Part of a small language model's weights.
Size: width 256, 4 heads of 64 (2 for keys and values), MLP 704 SwiGLU, 25.2M parameters.
Architecture: RMSNorm before each block, rotary positions, no biases in attention or MLP, untied embeddings.
Each number is 500 + 40 x the weight over the matrix's rms, rounded and kept within 0 to 999. Layers, rows and columns count from 0. Numbers have three digits each.

# down: layer 6 MLP down (transposed), 704x256, rms 0.0718, rows 482-516, columns 0-127
# gate: layer 6 MLP gate, 704x256, rms 0.0784, rows 483-517, columns 0-127
# up: layer 6 MLP up, 704x256, rms 0.0769, rows 483-517, columns 0-127
down482:485530482482513480496494509481480470568473494501513489630568519546512412507553611467474490495505514486468390502553510444466512414544561464523504497550463572488494529490467526465460497494490532502500480507483510550492483518490453514565449488507504518586553516518496485481535568533399439492551447504533502460594510517371522472486526510469490492450557491486515563415420535427510488503550
gate483:430475491496532541463537503510549437566490513557483517478537480445438593522486522588481530551495509508546517446543556512490460536486469552496445444551574526500469487455545462465518512422380456412499466527578494443551546559519551534491508480465489510561525478503532523529559540452517479453483476593484515563582535540487476484498419447498525454495511453445527483517524542546523447599527
up483:499437555567515510525449433521526495513487412580527434531470483443457561447447484516463484589428522493557475559555548551569523553458467525551451499471575417454499471489523516498467494494493525445532499512503570511503472534535561491439472478411455503436516568500480453487528471515433532509478500516532532521545536538540475441531466522499568456476434491474511504427544452485482524511542
down483:497500466507605541440442520537440498501516495453552535651503568453488559461518444495436485490457506495458541541510558497473491561466541505500460527457498559463532582493519516529434575495536504456558503492522488503545512516481558464509488438424514436481452521522497542490506449489506504469434547549566481554557524535604453479457483427549497467457504463491470509461494471483538542477487
gate484:503405517617500504399486539509447524517545503467608569514493600461468492546498518519528459495476536436542500500469490539431414459487523460496539442526548498526520453494468496565537519515532465481489440510483464513511469527511560462496607565531532513441501469512586534497466530567482494601542603485521546557556508474547562415474493599551515539496587485522520529423504481615507420534523
up484:414546486451508553535503487513516471495451585538493464500438560496447480492527496409487514453548443464526528571509411467468469519550500462479557504555488487492465531516562545544540536552469477456522462467495509533504489546490474518481414541500536504578476483472448456421541506522466502489483524496477513434590475551494541547501537459513464464526523525571543526482430507515471455524523
down484:454499501432597521470546476457521576474468549528508483699535507506462421457558543486470499493503526495534479525500502487472529540502554568457527585505507475540435567516546529461524511477488604402525476457445435515409523502504558542452565395461487503530483543481497547518470496483564519508508479450441430490569557500507432506466557442473422486452498527515475512518503555524485501468510
gate485:588477509449535459465494493473412508563473531525522497456591573495503545509437619466509481560575559491478492492553551550518486458467515505539439567433447466433447415496516420499447501491520519508428437512440468491514578457515535504519476492469511536478464526509557536462483508530458437522446436538526566502520491488544565554530505505496374503503531521524425563505480480555448445464432
up485:406467484504470438527554540506449598438537515554579542505401451481441430522518496553522424474487528462497452523484442495473488537544521531549518505547486525478427543532461528482493517478516514456492552479538506503498517579438470536422495517596531538482541498490488445483557543447520492531519527457469558425527559546595454474471462545560543486462552554396591511523499452425491497524532
down485:499491551477445369480464527491493578537478503549499412459533509480463490490519585537572474495483517482451529431565440479507492488536533513514467435523476496465439451554547376534496517505532454426529549458583475456458506531526542524511492481489537507461445446521486582493530477478527473517516463493528533477555467520528450574478493504579497445503526542552465488479488457540486579428508
gate486:492461520492499609581487490524499488577481444489604482493382503519463451501520483531570521486496486521484464524479520466501506489542499507519527508522480526510484459477479498450510562511441432471481499515433541420510499450474495434446451542528464428518423459493510534495415558510564485543530485522539527532468482453555588488502475464526475533545575486504501476454572516500455447546439
up486:497495440484578410505586523514523522523419499465531458503532453490495503469457493536526408495440519451470521448446571547520491498435500479433542571473518365489464476445508495494546399474559521554547493550533485523522475493525396526466586456446546429482550536460473405512500521481527493430546453587484452489490451490512422465423585514482518487498432504524521459507455458542510550517508
down486:531481498500479501530479496498511417517582520517459502319484466566498455488504554485443557477475486523512457554535479454435460537444505536530467529503458536400574515546465557499468486485473471469485547468515511545475495555549495475465517501499428451496512475576532505467509572520502521507439499493519546483605480544479493462526491493523488508524500508491481511480489518497496484531536
gate487:514507468514460540513454563530518501479542469476456480472522533515475424433534540501514527535478506574429510544483453576460493497537526525490497518584520570515483452434500569506517488505555455417562496526511498485526449519474521540537467499418607503478457499448449488461487500505528520479532474501478453504576574522518479470462518544511482557545512494554429501514575504449555487580484
up487:495464541485429485554622420566517515500496489501504481484491569440521455491485505441513522565535438516468476511446512536498556567508493494466469485531567492584511505437451513477525531541394511561442474495454447573456474589480485477510504532470471515518453499450513463521402528505544452509461476516484467498546516570544468493449487488471516523462503502467531425630523479446533488498481
down487:526547530568416426418520468498479491428547541584418536597512513476486468452466462477480466543483467488489480487480477444462533487502511514413490467547426469552467512516474512530521540469493454565502454630528487525488508469411570527496560584488519434414490550473498507480445546537460528507513542578494493502505519502419467566566477499473542525527496503521506494521466469493508535535452
gate488:472445524525515485503547495504488485521515495531493397449510445494519517461433543488518594517547491527539481482493499408542485486476433503526476507586510473517424565576533461517558482497478497501460538505530542445539549509553510546464518565548469451523460506530541511455499540501452470459508504497417453495486548506453499515437530539518492604529489547512514496555478516507430449539470
up488:501456535502481468477550534539552467515472474527556414513483495453515509502491530499515497555486494505532504460573450486493521514462522536574468544498489533538405518555458421540525464477492471522480478466498564504459492548464518466510477648520424497487510453512548487511475520403430478460476536523473479516484503500460500478497515477507493474494533526555520513496434434497542528456505
down488:493415443468556502546468484561508463530472551474523474581491459478528458498539546509563522462513536506540517514564465440504472523466477506491447491427522550522507488527450380496509506474586489445441527570406464425492484462535452523482500550473499465542519586507485491593441476506485506530457443498513482426468427516483516552544560458513536490484480532483619542476438543457510496546489
gate489:484485482512477524514620561491491464466543517468541485470416443438518525443537473493470563578447487495520424465477499510607462552578385518502507460469487496437514483412518442472502391487515461501495501500505530423524507519461573445574501479465502354447485465471526502482509599512494510531470465496441464451508596548460488415474445531529559570426484524528511493566604471495448498457470
up489:498503506525465489469497574485548568543513520549521573474460549445522493485430560520525581466506458489532580468429456476519476503561495525533524483405516518502573467461456451483507552555463401497392520534416584483580552516536531501560454497465505600424519506432490484521475510536502466501504515535589507509494479556519488464484347506555545475514484519509498470459559479494479484470531
down489:478475457544604505468528476491461353500473517486526502535480524511560510510470501500561538519475441486490531521471509565416504550545485589537475497544431479541507510492531509437485463457521543517509485534512371538464504457545507458540478507447485495527497501549453535485534521541509531436570522508573439484454489541532494517560568490472525484548516501475495529482454512516488603485538
gate490:462511527489499514594547468514469455515524522501528521482472523426499534562498492531523369450451520584543455550518489470525417444490487450482518490494478495402509456513547502486487530625549574450485533513511448526509561519561567460466494511416512482523517505398441517485517498470517539464427546509537450494554555470462553494522532498493450487459470476562502491520554558522466475501489
up490:540433547447479561410484496498471480462544452510513473469511493502438477497533522503541512476448489543464503412469584536498488542499454518459540533547442532590529478452552508483537414546476562486424474469512492413447432490513493487470487437488517563448520517519606525391418498575497492484494412477592464425472527505519457523465452607479516499594483514501539460494512486554565504539470
down490:544516564517515499530464472527466492411496445476535487459508470482474498435525616493514521459416482515531473400480536557511427445447381520542530539533494469565491600475528483510442458459478534494466441541534548393541537511540506456526412482399485528512503525523522517420464531550531489516524515507421515520401582446477518542470536476456485535632481508486528478530530553459421421560465
gate491:437486486463527441447507551537467525402531490483473510520485535468501522524436515473511497557460472475479505478450544531555521440489453522530485454482523403441472423457520495489545570521528448495527481442505462534571522569443495511474505530439490551481515513491500527516482448499493563531459521513465471570520548490419581502445557480488474449504465440525486483534551519603507422510484
up491:493554457558507451467508443463444543485455484556498468488450484497462483519514533480556543510477464492473588461499537455566445478481523499465498459421504547517513527395446531544521506587488461464498470486549539502426579496488488524543491548486466487472506530469531510460495513496451509426468527531485511520471462434515414538492526464543480492482527522492503468515478482451472506531516
down491:500535459492467552546543459468523493454484506532490468348557495511543497476545418523467481477525457502465489502571550536393526513511480474463492471525494527501505496477496550556527438481501534494468521574574475511462461468521475501463469486469459491546511502471508492533550550520513505509529473508487400431487489447544489556482496623493539541512460478554553409467455495452555517475489
gate492:481524532429490459566506548533471485458523479469467478486549537525401528508489555537454547520514483452501535569468479517512504531532512520476548470428434550458430571490522483590514519470496459545494473467434496454435540477518463528475500458533517459487520600546509503519519529564515456528520511505578477480533493450478523532473567401480499530473491559529536485522450432542547471451470
up492:517509512525446477537523562539467452492433477529507473531497482500547460530551521483524614540523518508442556533470467463461553526432501432529436466518524487439464514517420561520515545446450460519478484533571507454473487528562520503510476525432490529448511488499485543510582596454526429501442424472491533457482468495511496510517456522435481475465496491446496537450506463518506519461524
down492:517452427506498527436444433467529502550537529515503533568491536506469472494444476527425408502488513579491502442517537514516472476548508500539494538475498455524548487513590565433518519563442472548562474488492511490538506502474506532531505484500543525552526525481463464543493458496503601498552506490438480492575502525499505485523537523556517495515522487546505563562516525513468503435471
gate493:429480508516533546508533554488540468517440504543454508496500502505506449564511593528480544496463547524492468493517499529521449407544515585438523418519503543511527508490451509530542541523527503485552449526515471470464562510463498445514528456457518477527462472470497592533438554510495454525518526444490518477539514468472489465461466450523524463570577425518454495572516557471447471521465
up493:538474470434531487541461528373470513543504471518531491505508544568511495467551479607468444490496445501484541504501528460500488516462470435451515473500493537474462490457505512404487486510544488549538553466496509471537487470552441468467462609510565573489538472485472438448542482544530459495482404496484456499461492479452514515433522471445494510488491528525529521476473482543571468482472
down493:527507502476472492493524515514531482519522556447507517507469478513517487455501593501443450417442507559417463482480477526492552524522461561532431453452550611501483506499456445507539452522525470531498478508553505462546555605507499526541562525530480511482460483530512482603578483505486454536503454514498468468606556458397466460503469520505445493537500480508475521469499463570550463570455
gate494:468503493569502479439460514477547467505504523498494547539481484468501488489509506467535503542476513495513493452583442510466530479548472543544552559488452434455519493577413465555416500484506482551457509496493485477502521454537463476503543519525420498520550526519520507499484526599424493483494466498532530544533518472562437578490469531397500418594535493505492520534508518548515538523470
up494:510492478524435472407482463443542491491544443484495581470506498481529433473507559465543450509472510466514484495468538459446495502526472552523429539502545459490511470512497527549577485500556512499489523531472502507413486520568520552563509539451486509519520528516465501457493510522501546522506551494499527494517433497526516512497499484456501537474604430435465530447490518601513538515559
down494:595516529497490513583594542535544484482481448515494466657522508395434478543513486526513458469564525520513490533487477536576525529539513456470546514511515497529440463528500518469482501495488471500515503416487501466457549487494528552465574487521514509519499461549520495561500414567496512475421476475484527418475573421471455450471514548525452491539443573471515474471526468503494520499451
gate495:514455425525456469533515557490469449495476508441516441487530535484456425545515458534503476423497529444503487521517461466454444514457475527484465463489510531465446530485531515500497459469471490506471525472579462517477572508558501495551482441544528495456405492494479523515493438491537487513505506448488488509495495507565524504534476528460480510473492552462499507495490493490518478460452
up495:544462511516474484520523485505502535497491471474499487559517509498492533454481460485548528503451501517475508545476450456440527426492524522466526478499551510428505477429492425512451539474496458485494487500549489485538552521541515526500501488532529530487478511427480475466533433486571524507490480505439500539469440472539521491568463488495507448475456619459456457482446457486519501511507
down495:535533498541432583522434497532572526545541459527502520529493414480505483518490508518542495489529488513462531522479501499473483478514460563418474480513499530504525457454468453472459519459496500507533493481440566512510549442440499510496519556476553509520473483401471488516476492478493497507447482448455523527416519450507496474567568479492541480493417423535500466514410475419515557509547
gate496:497441448501458485503551539449556451442445501458528528532527537532529423503440473574519556540533518549565506478533524553501538468487496454491524491528460504456585414532517548388484457437526520470459463457499486524492402532473450517453506539479525457530472536535568533464524499527524565472506524486545545512480486493545463447502536508494504506532542506450501460479541577438528452515505
up496:477511554503447536477516465434456458450487519460456553502515433510525534448526514495472489454485518511417448552485519462559506469480539502510536457525488394506511541503547553390510560600460475441556481482491490522475481461528514487510510435487484584487607538533465448530481462541565458513512526455507447503534517454469556527422444446449557475529539528487531561456473493486529474480450
down496:494504465490506540540476386511521511550459491559561604420530446489505463428614475488487500433478615482453451509536502502479507514514480518547512532490492535444486531535463468512558519460453501581515495476548569514487537507540425510463553510525494450474447531486469485533470513461437491590484568486467562504466473425570543491506408459473524486487482541466474454498507509526570494466498
gate497:518493534506509496497545534508467527465466490485485476477464505523420543574464451509562530528568540499533572472515504510440520499540525542471443498494505409499456476454459435530469519527422537475487508538519449508506514559582522463482552518508508557504523457537437469480506504517539510473509519555508534540553528460464466507516493539475455478444515534480477586509459455493452435473468
up497:514467564508502493491451510503448496470591501510498573454520535509546490475501527493532486472512464542495458531492518514511466505498434498473511534465643553542584508584515497465592471534515566427489471539463474468434515438521496517476479493484512482493470549505530487510460489514412428501455536506477468554466490439496554514532498482513527486510439431436440442541436533535470529542482
down497:485424537524490508589486511464425604508491493534499434534548509501490578545574496494457525526448504492474500534533588483565419489498529464492523495559492554453520484539517437541505510536500522507455520520491593512489485493483508480514555469591507511522508504537545513530497523530476500499545544475516450518521509446494580482458505530527473462518433544441503498511509506459519542585532
gate498:438525518495504467495524549451536499489550449486493470490464538525508524459477550494548435481453532545518488437480497516508500428522475533465510477578440457480458523463474445508549482488449492497468379516540458467463473606476458501511425475494530553536620533552546477445547563577395504550515581504512504493526431489405470523454526438445468533487585508493537422553509562575530533499515
up498:518462472456480425478515517521540494506473494515523553534547509519475476518487491521449451442491574523435448508551493469503525571465457459485508438456503502495478511443386478378454502482520480481509530547487488527422474399526534455502493511511523444423527426481441446505488503578442482554572524439474514487482439499569475437530440492511468552483527594491560443491546528540459391536471
down498:510492447448561472537433568541437462450439504473443504436514534508500459537547468451497553474477469496461526568594494508523506526543551523566576553425499473446462490634516507530491538507480508516417499495498521541542447572494538478456461470475512438470549502497572523519479525501476563484494497452563504507517493516499527508466518479459459530483506529517453571525539477447480513508465
gate499:505490517473491515550534535570600535513528473483610532507493485505517432557537426538547530500482463531507441497485515480395498452486577521516507531501500508540527491496572458475499473556469547475455544490484490516529551465510544511465532519498457479524502431522528553527481501511494520553494510516600570541520507452504444531497486529534455522500504404524520518492539539466488551507484
up499:534522424471553484557517520516480507537519513434568555510472554561537485547536480548473457505484463451526507532514498447530474543487502460505550498581562482538545507520466482523581526550404634483524535501512604527477468568486488460436474540520512495451550450462447488488532552544510525455569482527512465510549497443558487543496441539551456540508486497539466508512499542473494535504460
down499:500510436480549439443403538586506506500503493442499537553535479476544532527591464422527494520494501529493548455507504510459492579474464439493521507433578538572504509508497518492510529509487540495513521520549572475486533478425494478518418489534493444472488431561537486485475473581538501551476508514517525508355537498475534543471498496514456504469480551546547536535487512538478579537552
gate500:481439419408545547484547517460432530607437551558524481525501492575496481541490524452518510491433519440487520493481510560459433499407482513519507573496519503517512480462558525522452552516488502526541595529473504420475483489496548545456514479510569499518440488548447471508473534495530541486527507562443465417501517439542471483557535490495450471465500545498510546475572508472503507452530
up500:457480514522530523453508455506514526532448465557534513531449541446476529552424533527481551459460492512527519456451468502478536442506512532518487519488449574532492519495508439476461450518488451480504518457510399490523561475494510507463536547421495580547518466468538524510570505540456498531538445487434555455478479558434486441523515549438481516489408540499533491483538516499522496502446
down500:477491463425464451558519509551544570496566546461474470558515461510475523488514521454469505506466515519403463510580516539524500567495588482469476443483484404483573451513479514542537542498526591488450469486490517542489489503488459492514493459452565524473486491554396534517461499467542471455471510426448501559565480515527497499444539476480522453457586512441419473472428517526525489538509
gate501:387493459563522478516522499519491510514454443574587523491530499476452514486410517488500468558550567508522497519550495520507534498524504524526564530538453509421507435529456469449477517509493503443541488493432458574500507489498534502381543510547506435522549483588496499430514507532480491556470462451540477522514552468532477525490529483499445483538501527513540438521511479490464501526507
up501:440506508532473491458520563520601502473469483536528525471448501573491503507513516510480504477507570499503539480456466486539424464563502548582520481498465564508495477520522481477579571502439545501560507411527528508497494488480471578443583514551487428512531436496513530443488507519488514542461514482623550464530513485556481503476529436437506469448407595502527473494489535521539525466497
down501:499487482449501481495545445538547498556485456537527553527547514454450527451478477516520482547495568512511501483460554518522522471513527523548576523541478446592523498558490503534533509578465486457563529456473420508480462451460575507484491552536474531520457550550494404472517516408495479499521568462527473576499486490543541495522518512553495427461521530477503504552434483493484498538483
gate502:464464471528509430567543545464524517528454415468539481461465531436470451513509469469491436558394501544518554483544546492454524486533588519482454437470481423424494539494530470507540512518546450411473487446525507494531503518511541508455534460421554543502452528484465462452490573497537526554516512554472488433523500503501453530443543515537460561496520454448577485511525521496524507408544
up502:516567534466520478584527541479439481522418437537469499495440453476492485574521486522474520542475531451427487582468591449467405526539414463538522497482518446516523481510480500554535517560491444494578526542420512521495529519479470476500596525523486487457506426485429501510451494524521490446453437474466458558480509509484507480443523506441513445523481556561496462428511464541380547394495
down502:508495454562482540539551516493500437538436526502443465544456464501528548512500529498551478574458461512516433464496486463484545505474421429556468513503489519515546469434462508535489462467491535601412456486476502538442508531579411543545485529524482488491507506481532553460479425527439517430514526479556506512468460558522503447518450482488542488466520549547544542460490509496527451480564
gate503:525508410504442498530509577545488469461527522435504482423581506511428450538420533486492514496472491507559502486499415534521497441523493496529487528495493483460542543544511509481490497529464532524532472491518529519491442455509544468520487456484588455550555506505576491511563512485499565534509552545499478452450562453514527588490549511462549443524530412520476478514567499562507507517502
up503:542520529440528463482497463455523501465419482435579536486545494498528466505490497492527571486493498429500515456497537431507448569436551460501461471404391501441459498488456531482483477582451449454436522511470475514434484428473486592459524462523493534543469543474530556442478586507474463506502475532482500472441454458542393512523521473531543537449490443497544441516457579545496535510464
down503:511450552531544451538448540519499526565516515476516435451553510477487479520508484490503535493513446552479467467481539478510589394540496468474490480461502496533529491501459447528488529479516477443442466518456484540489500504461559457435464361409574582461540502468491534439445501633494530497425483484514449483580509422565478532459492470444491542414523529473505519551491481502550457475513
gate504:517500383557454532482512553550533514553467537471507558513524532544462593465535508485544448505508470435504430425498557462531444545480503546547516491496555540492415435534499473424514513502445534374523424424524505456530533533535456490455481506478504414591427473460519511579502581475560571577575510504513496452496507563396497456460518520558473502460529420507463484492569495561440589465567
up504:466428457562561542478563503525435566591484527540534422500513565500440492492486513493445495479596516537497483477510541515551457462546514630485539488436497438536526438463468484522584564531473476505508476427516527510478531511474497420499442402529456510534466532448461528492503512496515556461448496517484472500442491499452555412529507519538467498531481431464553481476558520507471491455555
down504:501457460538514463488508526495444507563527505413450466639491615442480574532538544454454441435486517478461473477451560515510468480565504402570546532510537485453421498463489483543541498521498494511524457525560481499545441480419567522504465425481462469463440520513483477552511564482457493456490460465503503498469468483496488498529546461540559474556546430473459496487501458534424481519555
gate505:471485539473466609443504470417537434510495488510532526515469529506472452555563470499547375436485496463537544489558570505482524477477515531555584440542519442491451493503467452518550501512512471530498522554478496474461474528510382561498512475502511517490555458454506482510443510582476445520511470496503446502506573426482477548557507475485510527501547527498454507389515512542548532469502
up505:609469467551481516463528526403533465490546447534535471484415474539501477510485483524507483535513451628550531441538530464467481461453551536562498515490514506513515508468458514486484503431511490453513574488488495517472540460474508546489484556507497453469487580573486501548475489473480545532501480472527540455464513463491482538445467498447478575489498479536446431463534573524532536464505
down505:510510554472500457550467545450452547517541490492505572498524527484529495532460535501515526460497572460488434485442457531536453532495497481480473580542415489530490518452518560464548511539470504571541452488460514552529470507474535479474510460492547477500553535460497576439509508471499555429517508521489515527603504604504542529579527532519489513498459460460508478550481489558449506489464
gate506:469454527495467535536504554505484562488441476513502462493510488507499497519464521478527497464596556503564448495488547540449435504549534504504561437493476485523425470500450458524510574498567593491518539490488501493519434517508502504451481539459447436500613500569489554520488541511505503492542526546490542526539472490493549556449547531496479542501536481570471451439538482595498501474545
up506:493539461509491558499522548447521461559557509533558506518505500480497508480469436455472509512432482417427482446517537585527503532478440528514418535512523509520415453501496412517550500482437492557459455471508454503507518490492494511500530477520502557491431505519501519475492407513516542513500478490452558497481442518496442524468484495490483500555535506451543584541481514512523537526498
down506:534471468490523573498524529414502552500532573487566474386629478478510558537515535463526558418518539510497473439509509570485454509525475524510570560521492508458441431510463532523483468468548521528570483530493488547502486521510463494480501417464478485550449479527527508442453528504520427513485516475439503547554507497531442514505563478468446473454512611564484510514492523422500532492532
gate507:504475617474480556457526532475499473463456549485600538500502501487523463518491498563416469487476543422528457566539578488452418494438491491511457465571491481531515473520522529462483559525531540523552469464475502462522474556438575548500542447502456487486511499509553470499434503508539429539486513536511503476542468440502469484414482530529516501471527500543414454524495441507455478508513
up507:501541483528473514521499485504487480497451472535426488515459522538525534528562504517497515520471468529495514591452509473581438473478498445478494489435495549524484505460493503557563467486535520494518579530421480480507460445550515540503493484489544558568468553412497494526513524521457436465486535598535534461493473470503514457468463500458490540543407476427422548494493494470524545546490
down507:471552445480499440501490452511547497571460508488487474422444477508516467601491547532610453526466438525493474504491444536546536501510484493529441513536470495514504477550566413522485431508490468576507557546458498481510464402538519454441468498479502542530510527524453421456466549532408375533541505539491494575524397475496490564523483468473574544502487473543540457423502570490496547524481
gate508:445503472417561499489565591502501464447580605553462489489507518472496450554584507479511564503538498432531445451440469511470478559516470471490465505526460444517507439452519523468526476494519499474468440484454448539485515526458532501488469468527491472557506520502514491497543607533440504510587496600563447532515507480523555516528523479483516551487550471476546479582501431483479463484537
up508:486503516544429455450527419534461509519511486565484542546500558497488571477423578452569501494522545544526531501517538506502515507553477522439521563487511432528511534514416534494526501546481535556510519512491532495498484482496484532509471557572582528457489474470436534496448452508552499522429514466450498469466526450442466461507546426527468453409467502467556546448481544516523527415487
down508:541513497431523495465460556490559504461495524469510463401498484462476503497591491543495488500483460500498492495461406480505426510508533472554469507519477490514509451424568462458467469451517509434463472503476506496448445519494538492491501462419515528561487541493548499501510500496430505479556474557541502531504429515541511469447526552513524514526512528503486523530514486530489491526489
gate509:492525479466479479536420529490426515530425522458551495510461496595462582488494459490466456473573516468569506513508537537460517500502498488566511475498496555588452444534519508484466426496512503435482478523489442453526535543475452535541496530495507554531496457539550507542495532527552455516441494542533527427467523554552503569513468562528597485457507540471499522458443517529441469525567
up509:506474449488491508565423520476472473546479470410504471520526464598569482482507534500504507579411594494590535480526494473470514556491548504539405514504553455510520423604469520520517530450470496499458495445453522511500509485450467555509466470567522523479475468540536507495549483515388446453513492543510527447516413520551493526514488516484545478432578470515524499487522523503551456434497
down509:486561476515529542554512572520555459468512511474505503566440520464584413579538453524501471479537528491507471490527502448507500561514485444481536509496528535423510512502484432479520525442502511539538522529499500532520576543513542504477535511426488562502526502398434470480554511513407506567493496529474532573511488553489541497522516504562511508482498442459478456541523490440528501555463
gate510:490490468483459543500554508443472505545501494482523481422510536447487492565478497469495485497549555513467509477499495578482444508533437536565554470589505602493462532410548457529556459495449538434503498536454444451562508530526485528479429463458512424517445583539543479503435522638511509574451525545555497469438480526434495482491480456536428543531530461526495439479573527410544536560487
up510:499554470542497551405491469469579492587465520519487487521509458501500511533517538519500586401457465492461462559431488448520419494563440487570489414517500533488491478465553614429473503537470450517452451446498485497429472464497546523534496433469486537509442486488487527455509413433502469443440455445462508439514491500505507462503482578472473536537566488480488443555527514495476461489491
down510:463453436537456522485485516550471502475501549488552515539479447381465488497543435457500472460508505522514538581454431555498475454525535566611513457467445535559497513487520458448555448487430484471552450433482503483600510460515442513474528434538470477468502533410575427443491514446522460502501434541430511479508476458459519574492489542441538530494437522449561503528547541488490506529525
gate511:460538507513523495497492496497506524475501492544470472515499504502508503578499490446554529477577486471478400495495500489482482477527477487510540530542441524471408528528529506519575536469511536518527481506550462472481494505503492493460514545512499506425482550495546558495502524557463488436470522472518501492545526453482481505511482567514559558486504501520503544504485463472522498478540
up511:538497449502472538573459481515453540464482468528487483475540519518491553466578507466504497507518486549519544454551485587537523483551546486468538490480512433468465501470482491509517520534516574504498535496482600574502590531500480461460470534487485468478541507515452517520391528498521529507445534478463568435492482510551512569438469470469497539486480501501556469497530495463531500486469
down511:450524527530502508486503505468541483522502492489512502510470501453469490561433561544554527492479534440515474505409502474454483521488458496569479485523480545491498497501514527485518441480434468511457501498496376482481471527450499485523524456497503554522458499502530544540577486469490486519573495449501489524521514491462480447581451556488482475483507535541476583446459522491492506473526
gate512:467456459481400486497487480450541559531514523482476532474493549518455530524494493486518476499467460557448503459468432496472429508468502513533472553511546531525516449494438440417498459456619447478479466414433534552516555535555511486444456532440487431539459525520460456537490537411576451497555524569536541447447459450442488485530545465495486542483559493421458430448517537586542487399479
up512:473466466476494499460522490483498489586559479503471514437499464415456549482446468446511463457538537532535468583535472527571495572509508526508572531541473531582465565503512437519543513498524438533519472412456549524522574533516529420481452575525437529516421506413543402572532513426447526476470542561515487475463556567518534460458466521541482489460517505546489478476541457452514452500406
down512:509571529594502499480479594452492521490511494532469470539497506500503497484419461449424539417443481581492511467512423479455519444479545500480530529508474522497499529523444481522538481597523504536473429525493580496472591525480587490524474625494559439517510560471488486520526544471582521510478493470537503559407524463396427455513571619459503474449481495496514437458540521558512452433386
gate513:482536512490478467511509494478453400498525571552555557433454453540565494524535558452526466463477490514466481450444583527409470501539512516533563552534509520463427450441496505478573488485458508532501497523404565477543506530545497508437500472502513418458518529476535515449443519449612493511518485508514553401538457451489542539500507473458523518500524515454498444551497470559450501514550
up513:495431482455486518590530490476454607495506535453566504451526557503516454438473451541500545481496509530495492516559504564478468502465530550519425458494533510591566561459486451538526450465493505507583484485579491568476430498505528518527506503471521522503511480462488523478546521494479494562530496483567491486474545515555495511450468547518432498534489565515582539451566524562523448462477
down513:516491527500429418581561470440449501489568508426555571506497526541503541469433412412509478540418525434550478506534460442449498437450519465485526533468496558475467453504446509487459485465493555485494489535471527452551528483529501439462496445438492514534384487481483430463507545505546461485532433512470478496558500482477501446498541443507467512518479514531479550544500456407511513541516
gate514:532482503441536473489466538504577504482459490540491457535459448517515468538522533491479513512460485459466476475473491550540479584500485542478458491523438446511452495463549543442558523464523558481460459580480428505438467427542466545490507481531450507502513496508580520511514516472522432455531446450489477505526508509519459482443462453560518490522481417521559522545545452498492513524521
up514:463428552502518441540496524514596459470505559563465464512519506528465547507520439506507455487523476519479489540482538435442508482545511444572463469545506484461478584440571510566511415471491498463490500407529512466461532516479463522504473472534507422456492500463542499587473535500523528513495487530438517516558487554507511494497481560484437508526429579519490492421481540515492442483472
down514:532415424488514462502489480500555511497497499464570502528525463481510495573465482502516466492543495455469488518482563503430478531463506482448574511473486464528484438509572515412536540550558504549449403648546425576492481551446462497509498518538494558518471520532510502500493480552489519427501501479525567471439483503498468505540511467546477499502506463486485528506505499479482552517480
gate515:444498486454543423449467467484501485520571550464438545515579597486507494554489531493441502527538532538500566426528459468480463471452500501516505516478479505491479486468556466521489502478528526460514485478416569506541471451509518494456515490466546537493419520538491494507524490434502426467557460487567432547523522520478503430446461492458471548468442540502487525487498529421443470500460
up515:536452452503525515424534510534429502481524464507557487461572536483492467511484452492556503488480535470438519492482453484465473536476525526480507445467489515485504450488420475522473510507489508495496565436478546410586452584478523486553523450451512563445556470510573531457485498467564507554489460513498499515497501554495519518538515488459424505522507493455484525520500428501450550505501
down515:430490513531508513530529487482480467516502487533475436632514476555498514456533534505539490539517508520486541494458542509530496458550481503526477508505447533478495507533461543475508489476501527510545497512503526489524551447560500500514463441543478538523497556533527505517531463519487461424523497534487522526532528464466477475486463448534463510525536447523585540450496482482521546512462
gate516:412443550435441555437552450532529467490468575520506513481488554522465509520512499582551556474515500516493446479456471488539510481541453512530485495547479548528525509552521516492490504430505486525457549434547544505517486509512563504531485501495568513550518519498506506543497529504524497460475485532517516479576524479497512463483540445554526500522511459534544494520509515508448553544524
up516:508529544535438473518430481477433449548573462510447440435559466484549531478477457457490550429437506515508527481565485490491524477465481443521437513545515466503458529473532471544488489559483559468518458513479517483479558507496491460406500499494398474508531447447559565495440461473547533476526531496484519520453492496397473512488431513466446464532473534509523461542424472537534506569446
down516:491537568450568506502473503507466544504558480517536475314495531524504542512465481483480548469450512456506452490482519511517489510505504532547487491522506517508499487519525516483462482509512479520435475469571494505466497571554494447618473495533493498504478485442592463532511450467587502511478546473497480518445509474496524538507481491439469476526487441473516547498520507454465492549558
gate517:482431490501507456515549513510532447574562517484495510471473513518465456499512504536560470477471482493445528482478472538540479492525475525460503526459486517507453515434501465485444466492501509495511475428514450468537461484530458560446500491446572532480431547573528498479501488513452483556535514534566519450514473439473507543392509535492482495537535503505518489475568446608515478497542
up517:546494562448451505500531537459540490502449571445550485456465441501541525504450571493465587534396525506500500493540527546518505475462462508565468505529528498584494468546492505446535445512448471489447495524522487538457512541508436491519473488527509428500503542529473548464524483495523487501443468535487511567530554447576445533513516534517450494534499513515558501586500512460538479530528